Weights of a small transformer language model.
Architecture: LayerNorm before each block, learned positions, biases on query, key and value, tied embeddings.
Each number is 128 + 24 x the weight over its row's rms, rounded and kept within 0 to 255. Layers, rows and columns count from 0. Numbers have three digits each. The size before them is the row's rms in percent of the matrix's.

# up: layer 13 MLP up, 1024x256, rms 0.0526, rows 948-1023, columns 32-63
# down: layer 13 MLP down (transposed), 1024x256, rms 0.0526, rows 948-1023, columns 32-63
up948 099:096146099096135130122137118135119135114097108159114163114130155104153141131144117124172172172197
down948 109:090093136119143102114103132137103155144071130126105137117118168159126117120136147126135139136112
up949 098:111108116113127115132107167104153147104162144151081099105097127113161116172130143124139103101153
down949 101:192132109132125117160140089106136132110141070115143127123135121142123142142129158113135114144134
up950 096:094107137096117169152102135129109099133150142158106135154136128114122130138146135136147125128138
down950 101:170133146149140105150127101150153120135133148088131117118163139107134087110095148139159113113093
up951 103:112118119098079126108092133129117128143149110123154123082141115161173099126145113166126155096121
down951 099:134142157085126168121118058162154157153161135140153135124094168108097075115110078155143127124101
up952 107:137159133115110123102104118151162097104144122129122144100080087117112152131122154121131094086172
down952 107:124121099098148138155120147176110126109142132143122121115147139129126134132128099117168136098132
up953 100:139111140147132125150148097132113099110133141086098144126140123121139126167097100132134117143117
down953 100:151156147115128108157117111123171179096125171156136107110140127141137101116157112161116124116137
up954 099:136127095074120155143110144147085148146109134128130135123147178105134123192116109127129116144129
down954 100:106115128113093154118149149125084139108121133098119150162145132067136116128134149138126157100146
up955 098:178131116110143117151134111101127134164151131128149150173084117125134114124116113137153093143100
down955 106:096117135171080132107184144125160144103150138117103139118139107126124144143121134064155158127131
up956 103:105149163101140115104185103112139123084165120135138120157148101064096111128138112131120143087135
down956 101:094120125121126147121113131154121132141147077168158118140139143122129156147140095133129112086129
up957 102:123187109125165111163099108146129136115116115096119122121087113102135140108146136093158147147175
down957 105:114115158090137131119116152107109132094142117144162134119112151131135148121142166067111185077151
up958 097:150136139124102086157123084133102141105139145163144114162123134115133092146121136104129140119138
down958 102:152102114110100142134140146118124118160106157122118127134120089124106102120125128141148138136079
up959 095:132127106123136123090112172132130107112111156121131141140095136167099153156141110114135111103159
down959 095:086101130112122155145127115123098082164143141143112099098154173119144088142131120149123143124144
up960 102:129134132095088090132088146144121170117118106138166128130121110140182170114153098158152125126150
down960 097:145105131134152122109145133098139133147165103155140083121149136121112142162111128173162161144114
up961 102:162129110085116125125134141102154075124143120096151098146129122098107104139130136091135116116084
down961 098:152127119130139081117113087157102131115129140147129152120134179111157115137094143089158164107132
up962 097:132097120135157128170153114161077144134099147147135133128123127108110124123178143154153131143138
down962 104:145121141105082131126103162141138130119110107157140136175162092124126132076116167145088120137124
up963 095:161109150070085110152140134120169111090150129144093139103128152145113111111109141107151124092148
down963 100:158149103106131131148127139149131104089124129142090153139074140091137120116122150125137144114161
up964 101:110091115080128108164139148109147099128138150134137131159132116073162140142156111123164152136142
down964 098:143143125154131152138127108139109124141144158143113154151105118168112158141145126133116155153151
up965 097:136135136140129155101023110127119101099140141147131160099155118162104098158184162133179095139115
down965 097:092129094148101128152092170145097138163119137095134158107104122163136156115117086127121090111138
up966 104:119156099092139124161132150104122109118114163102155120165094082146109122127149148108122137149153
down966 106:102125123132143138100095117135155112133121109125131122131151143107124135149121110103153134136105
up967 106:143141135121121129179124138116163098147104101135111118136128117121116123125148145100107118126152
down967 100:120128158095147145119104140153118120138135074149133095144136123159132105103143149163104173111116
up968 097:117096126133122139118130138156125144149186120150110090147148119165135109137115144096128126121169
down968 099:129120115138132152110127119131136086096105192140151081144113148101156118114081120144115103074189
up969 101:137159089120138121111100100074116141115155154140127136127140116154129169111115139067107111111131
down969 097:123116093128160089121165119112071124133154145096143091121115136129121149135116151135167155175100
up970 096:084182116157124207065095124167148158176156131132140139139104141131135119154154133123157135138127
down970 093:115118086122128113138147109146115134146112103160169110175126163109101175131127132161089123145133
up971 111:124137113121128172131062134113128126124059138131127156117133074112124164156126116145108105102165
down971 102:136170139076131124124135113135152137119147161139097136159137145119127140118135143131090097093107
up972 103:119087113124129157162101127149125060160112138142124132155138112118104134141118132152140083116102
down972 103:144136129116144091138136147124133173162129130158143082133145125149126108125116120144157120139133
up973 095:149143111140152133141113155147175125082165125154168097141168093113141124134138172096124150141169
down973 092:077145071097132107130118134097199115124163069083120104141108146091134119152145117121130110177144
up974 098:124149154111099129165121119141125175130144095150114158133148170157170112114132100108089071150127
down974 097:106133101094126164069159148127149132139121146081120082131085096090135154084128145107124102150114
up975 103:127152105111141158134135099150086106135172100149131115116138150089141137127117150114110136127125
down975 104:098107101149168108137109128128137162108110101103117144175103070126161091165092099105128115115109
up976 101:154148128108129149136137115116115131147139147096118119104094108104123145140126132096117152137079
down976 103:146167106141150133143117125149163151138143147122145134119130118143107134098141091131147151098147
up977 096:156159126110090144175092130124134124171148155116082101098151125094156104122132175142116104113113
down977 099:143136139116140153104158155136067162104126156146156129137118108143110103156138101118108158162090
up978 095:122139140094157146110122117146092138180114131130148146147146154129111133136123139119175164167164
down978 095:134115092074118150117141113133132135094132101077175126122116131147145110097156104145104106138111
up979 099:165156063147096141112135089136111153151120145118171131116114153168133096120149158175115108099130
down979 093:113111136135119150123116097172155147134139110148130156104126115064109134089143103094123119140103
up980 103:115137133126109139133170094110178116100172103111115115110174140103139111121165102127154133140121
down980 099:150119122118132135124112163121066173115190165120141143139154138100126143151096102140111126203129
up981 096:163121115133127104159126178101122166139093114122098099138141099119137143128159106070099126115131
down981 088:133167107128128149152141103165146118178074135105136116104133128131170131127159105143080149119156
up982 095:138156136120129145167113123148119140124141120105170137136127102119127110124147092127134085151111
down982 096:147117140080131177133219149130131143168133148142091097120128137139134151133161106097085130119116
up983 105:135129099104156153113125104127097128168124157162121090136124117059120121148134143137130133123115
down983 114:142137129115151103103141089148128109169112149132114151116141103151125113148096138114133170157126
up984 099:106163130116131091172113137120157126109134126153097126155089130116100128119170166129149143118143
down984 095:158159133105131128128138106147095098088124085108149131127154114139117110148132111126130134122113
up985 110:140116148128135157106129106134086132139149083074128116148131136088156072125153150108176114128114
down985 114:103106135149101160136135147107118142098160173167140135137103100121111166139126121152110150107135
up986 103:123108150100125130111169142147089084166143149161121132143160103160081133137092166121143160122150
down986 108:159131108128116108116124114123156095101109115161078085103136099107105125127130105116103144176125
up987 099:125123101141076133063110173116119167106112095136150143134156150155134150125116147171153108137146
down987 102:115096105106153169126143136192124108125123127102062165135124175154147103114193103113128127147082
up988 101:149153128148146124118111141117127132136085145119135134130140146114125088153154121177169097134078
down988 098:075120111165149129130150151156110125109120130147101146126130148186151165111132172106106116119179
up989 102:170097111123146137143149098062134134143159111132182113145152118094137127158154143095106129131161
down989 097:120146131114109150145081148121137168142084149184119145153096108158107156114137144147135130110120
up990 093:166103111112095134131087102110115093133098145104140117150167101115130092118121093113184136103119
down990 105:122121161138120123121185121144123144113118117156131105164162151166091127117132128115134070072166
up991 094:111161140145124149135145188117117124102142148116110142121100137106140126109111114145130110134116
down991 093:120139146148116143140100126152105158120157114133100091122155119154118131151126143153147139110093
up992 110:129126141094104128209099120139127125130099118146148109135139121139110154089143134106130105109122
down992 111:084115141129106168156160080159099100147085098157087139145115088126157144136173091145120073152138
up993 097:097147138116109119158135125122105140064137120115133099090178159132112139118122084140142113142133
down993 094:150124120100126105133132151135109092150111118084134097178132086096112140105114142159125175103115
up994 097:122168076092120122118104141154134123155164108122141147160153175152108109124136161156181123089137
down994 100:088138103167121116118136162108152116170111103134138104104110112102133119107103127125090129136130
up995 101:160086111170122118121134152151125113167129121140100119115125147154126104166141081150130102141129
down995 098:124146144100131162108110113132148152138130126118153149145179099149129108135156155136158129133122
up996 100:119152098129117120115167108081102162100119159109192127141069100135124116155154114126143119130115
down996 109:175097106147096124127139135148118115107126156137113153146135135116152118146118091099118170125108
up997 100:126157129110085116147114140181122091123106097155141100117112155115151155134082153148113157135169
down997 104:161158104114143107145107147142116110123176151150128162094096120148127132179144130125124128090150
up998 101:146138104139124144140092112156124159134127117112134079146122142090176151110123109161097100122101
down998 094:137136120124105143147167146083112099105135123118128124139146176179129113127136129125161121137115
up999 103:143124110127078134135109159162131147123145125185095150130175119120153150102085167166129109107099
down999 104:164130121136081110076141115134117115174128121123105143173094128102157145127111165130134154150172
up1000 103:107128141130129084093154099163107109143092140110127134106149118081133154100172144113130105136138
down1000 100:105100144098138200135151126096161129140124110111148113150103152176129121116134137086118107085120
up1001 096:099097136095155139178144111112142101135076158149147150098122173133124121127174106156178167114118
down1001 099:159124094102194167145130141118115123136118166122109105105074140117135161127124133089145112146155
up1002 101:129147126114122158100090151144135121124110113102116100121140148155162165123118119154142134172124
down1002 098:101154105116137137061160117137132118136115099132085102126121132166157146148114088099149115102121
up1003 104:123120107113140145118110149118118160144184156123129148145165106152133062128129133117147138165133
down1003 108:121143155120135136129062163125142146138147138148119107115162113120114119120132117137122159079136
up1004 105:102100117113147155147155115083140182134109149141109106171162102135122114117153121103147110149139
down1004 088:163126100121114134134133103141139132149144119153091130138087100134137145097156081128124108186132
up1005 106:117156117137122062124103110128135101093147114168119153123114133065152152137138112129126091125081
down1005 113:136145134121142126179110127134129100108162133111122071110148092138113121129110103140170131095104
up1006 088:103116103125142144133136146187118093119156127118128085163128138120106122141117085145128153133105
down1006 093:112143099159145158126126103114128140078117126120173114135140136155132131130114096132152135160114
up1007 098:100180094118135135141113109122128137132111150153125107125145112128141142118092157161146102135109
down1007 102:130144134106150119128166152131137125104084085152118087110130135092132103130118155144150121146122
up1008 102:134088124085148050120126121101086147101108129198125140103174089154167135139158131150159120141129
down1008 102:109122105112119151134139138089144178168119139130158100188103127167118112160144126163157120154100
up1009 097:114169103116118144191138119146116125113161124117145103119065089132095127132127114116131147100131
down1009 102:143128121150154102122106157140114151126126140137169146131145097142154141073097124148104108084113
up1010 101:142151125117138109113085149108113118139146139134126109149153145129168143110166126091133179090137
down1010 102:148122187151091130118135129139143102129161111133095144103091181151110140099106148148134137073148
up1011 103:152103120114115085156164125130103151141124147119167111118135174143082102123076147104125135094150
down1011 104:125130095117146183177122136078144129144147121151144152090125160125139155116098122111102150108106
up1012 104:119127127139057150117148171145143130078141123118124124112119139114141132132125134134138150162099
down1012 107:123149140115121111138109093191127067115110112149113156101157078147143170129136116151111150153131
up1013 097:118172101139159101119170133160157118102100087150100128087104165142138094129133055150117106140131
down1013 103:122114131126123129141127106129116111141151151112115118102171152116125153082153144119159137143101
up1014 099:128162106122128115117089120143144123143145099120179126095097099140127198124108153142165154132148
down1014 104:114091119124122085131144113143133119087130125130099144149122164129153145129121122136128094119145
up1015 110:161121145083108137158108124122141124145144081147120098158108119166141170120142093162150141142148
down1015 098:094149092110082159104133122137113112155095109134109146146147128121137187119156159186177138102133
up1016 096:128122138114103165115110134141150123123102142135148132118144107108099147149095131103134128088123
down1016 090:088143107147110125091137097139086160152209101093105091108132115112139141092123111135148148166139
up1017 099:139117145121083122129137123152123128184123095148141125172109106091086155158136113127114107129140
down1017 107:148108124120138107130101116121128136120101143143125125139104152106105142064111148120169109111148
up1018 100:134075162118151133084112136125151166115162145083118100107138113095117164138151154123138104129149
down1018 107:092138156130098164135160147124152161100138079121168125144134090160119087125098121163110123147144
up1019 101:123166103136158110096112142122091168134153089127152136111143093127099111135112148097106166093156
down1019 098:123147117094106119142126115125136153134140073139163120127118103111181095150213109142136163111152
up1020 100:116122133118104136096158096118175127147126119079146157104113097119151134140125170116135117133164
down1020 107:150131159142145143142146072136112106129120139158089122145163150109137089115121122106083123126101
up1021 101:106130128093171141088140135127102068135096166103148129138174152115112151106110127112132113098117
down1021 100:114142101143105118121069147122164086099105116159142168113131162093145126087147079120145129086116
up1022 105:145164124154139112116147095122128125085146139120131093152130145097141132112140170142168089118145
down1022 104:139095172167114099134128156159117144128141141111084095099159107109121136131110132146139163127120
up1023 096:122108092105122145118149114106138126108113097134111126131102171096104119140142175066157146117099
down1023 100:137113144114113127121096139124130091123160126137143166131112138082115127106120133093134124119151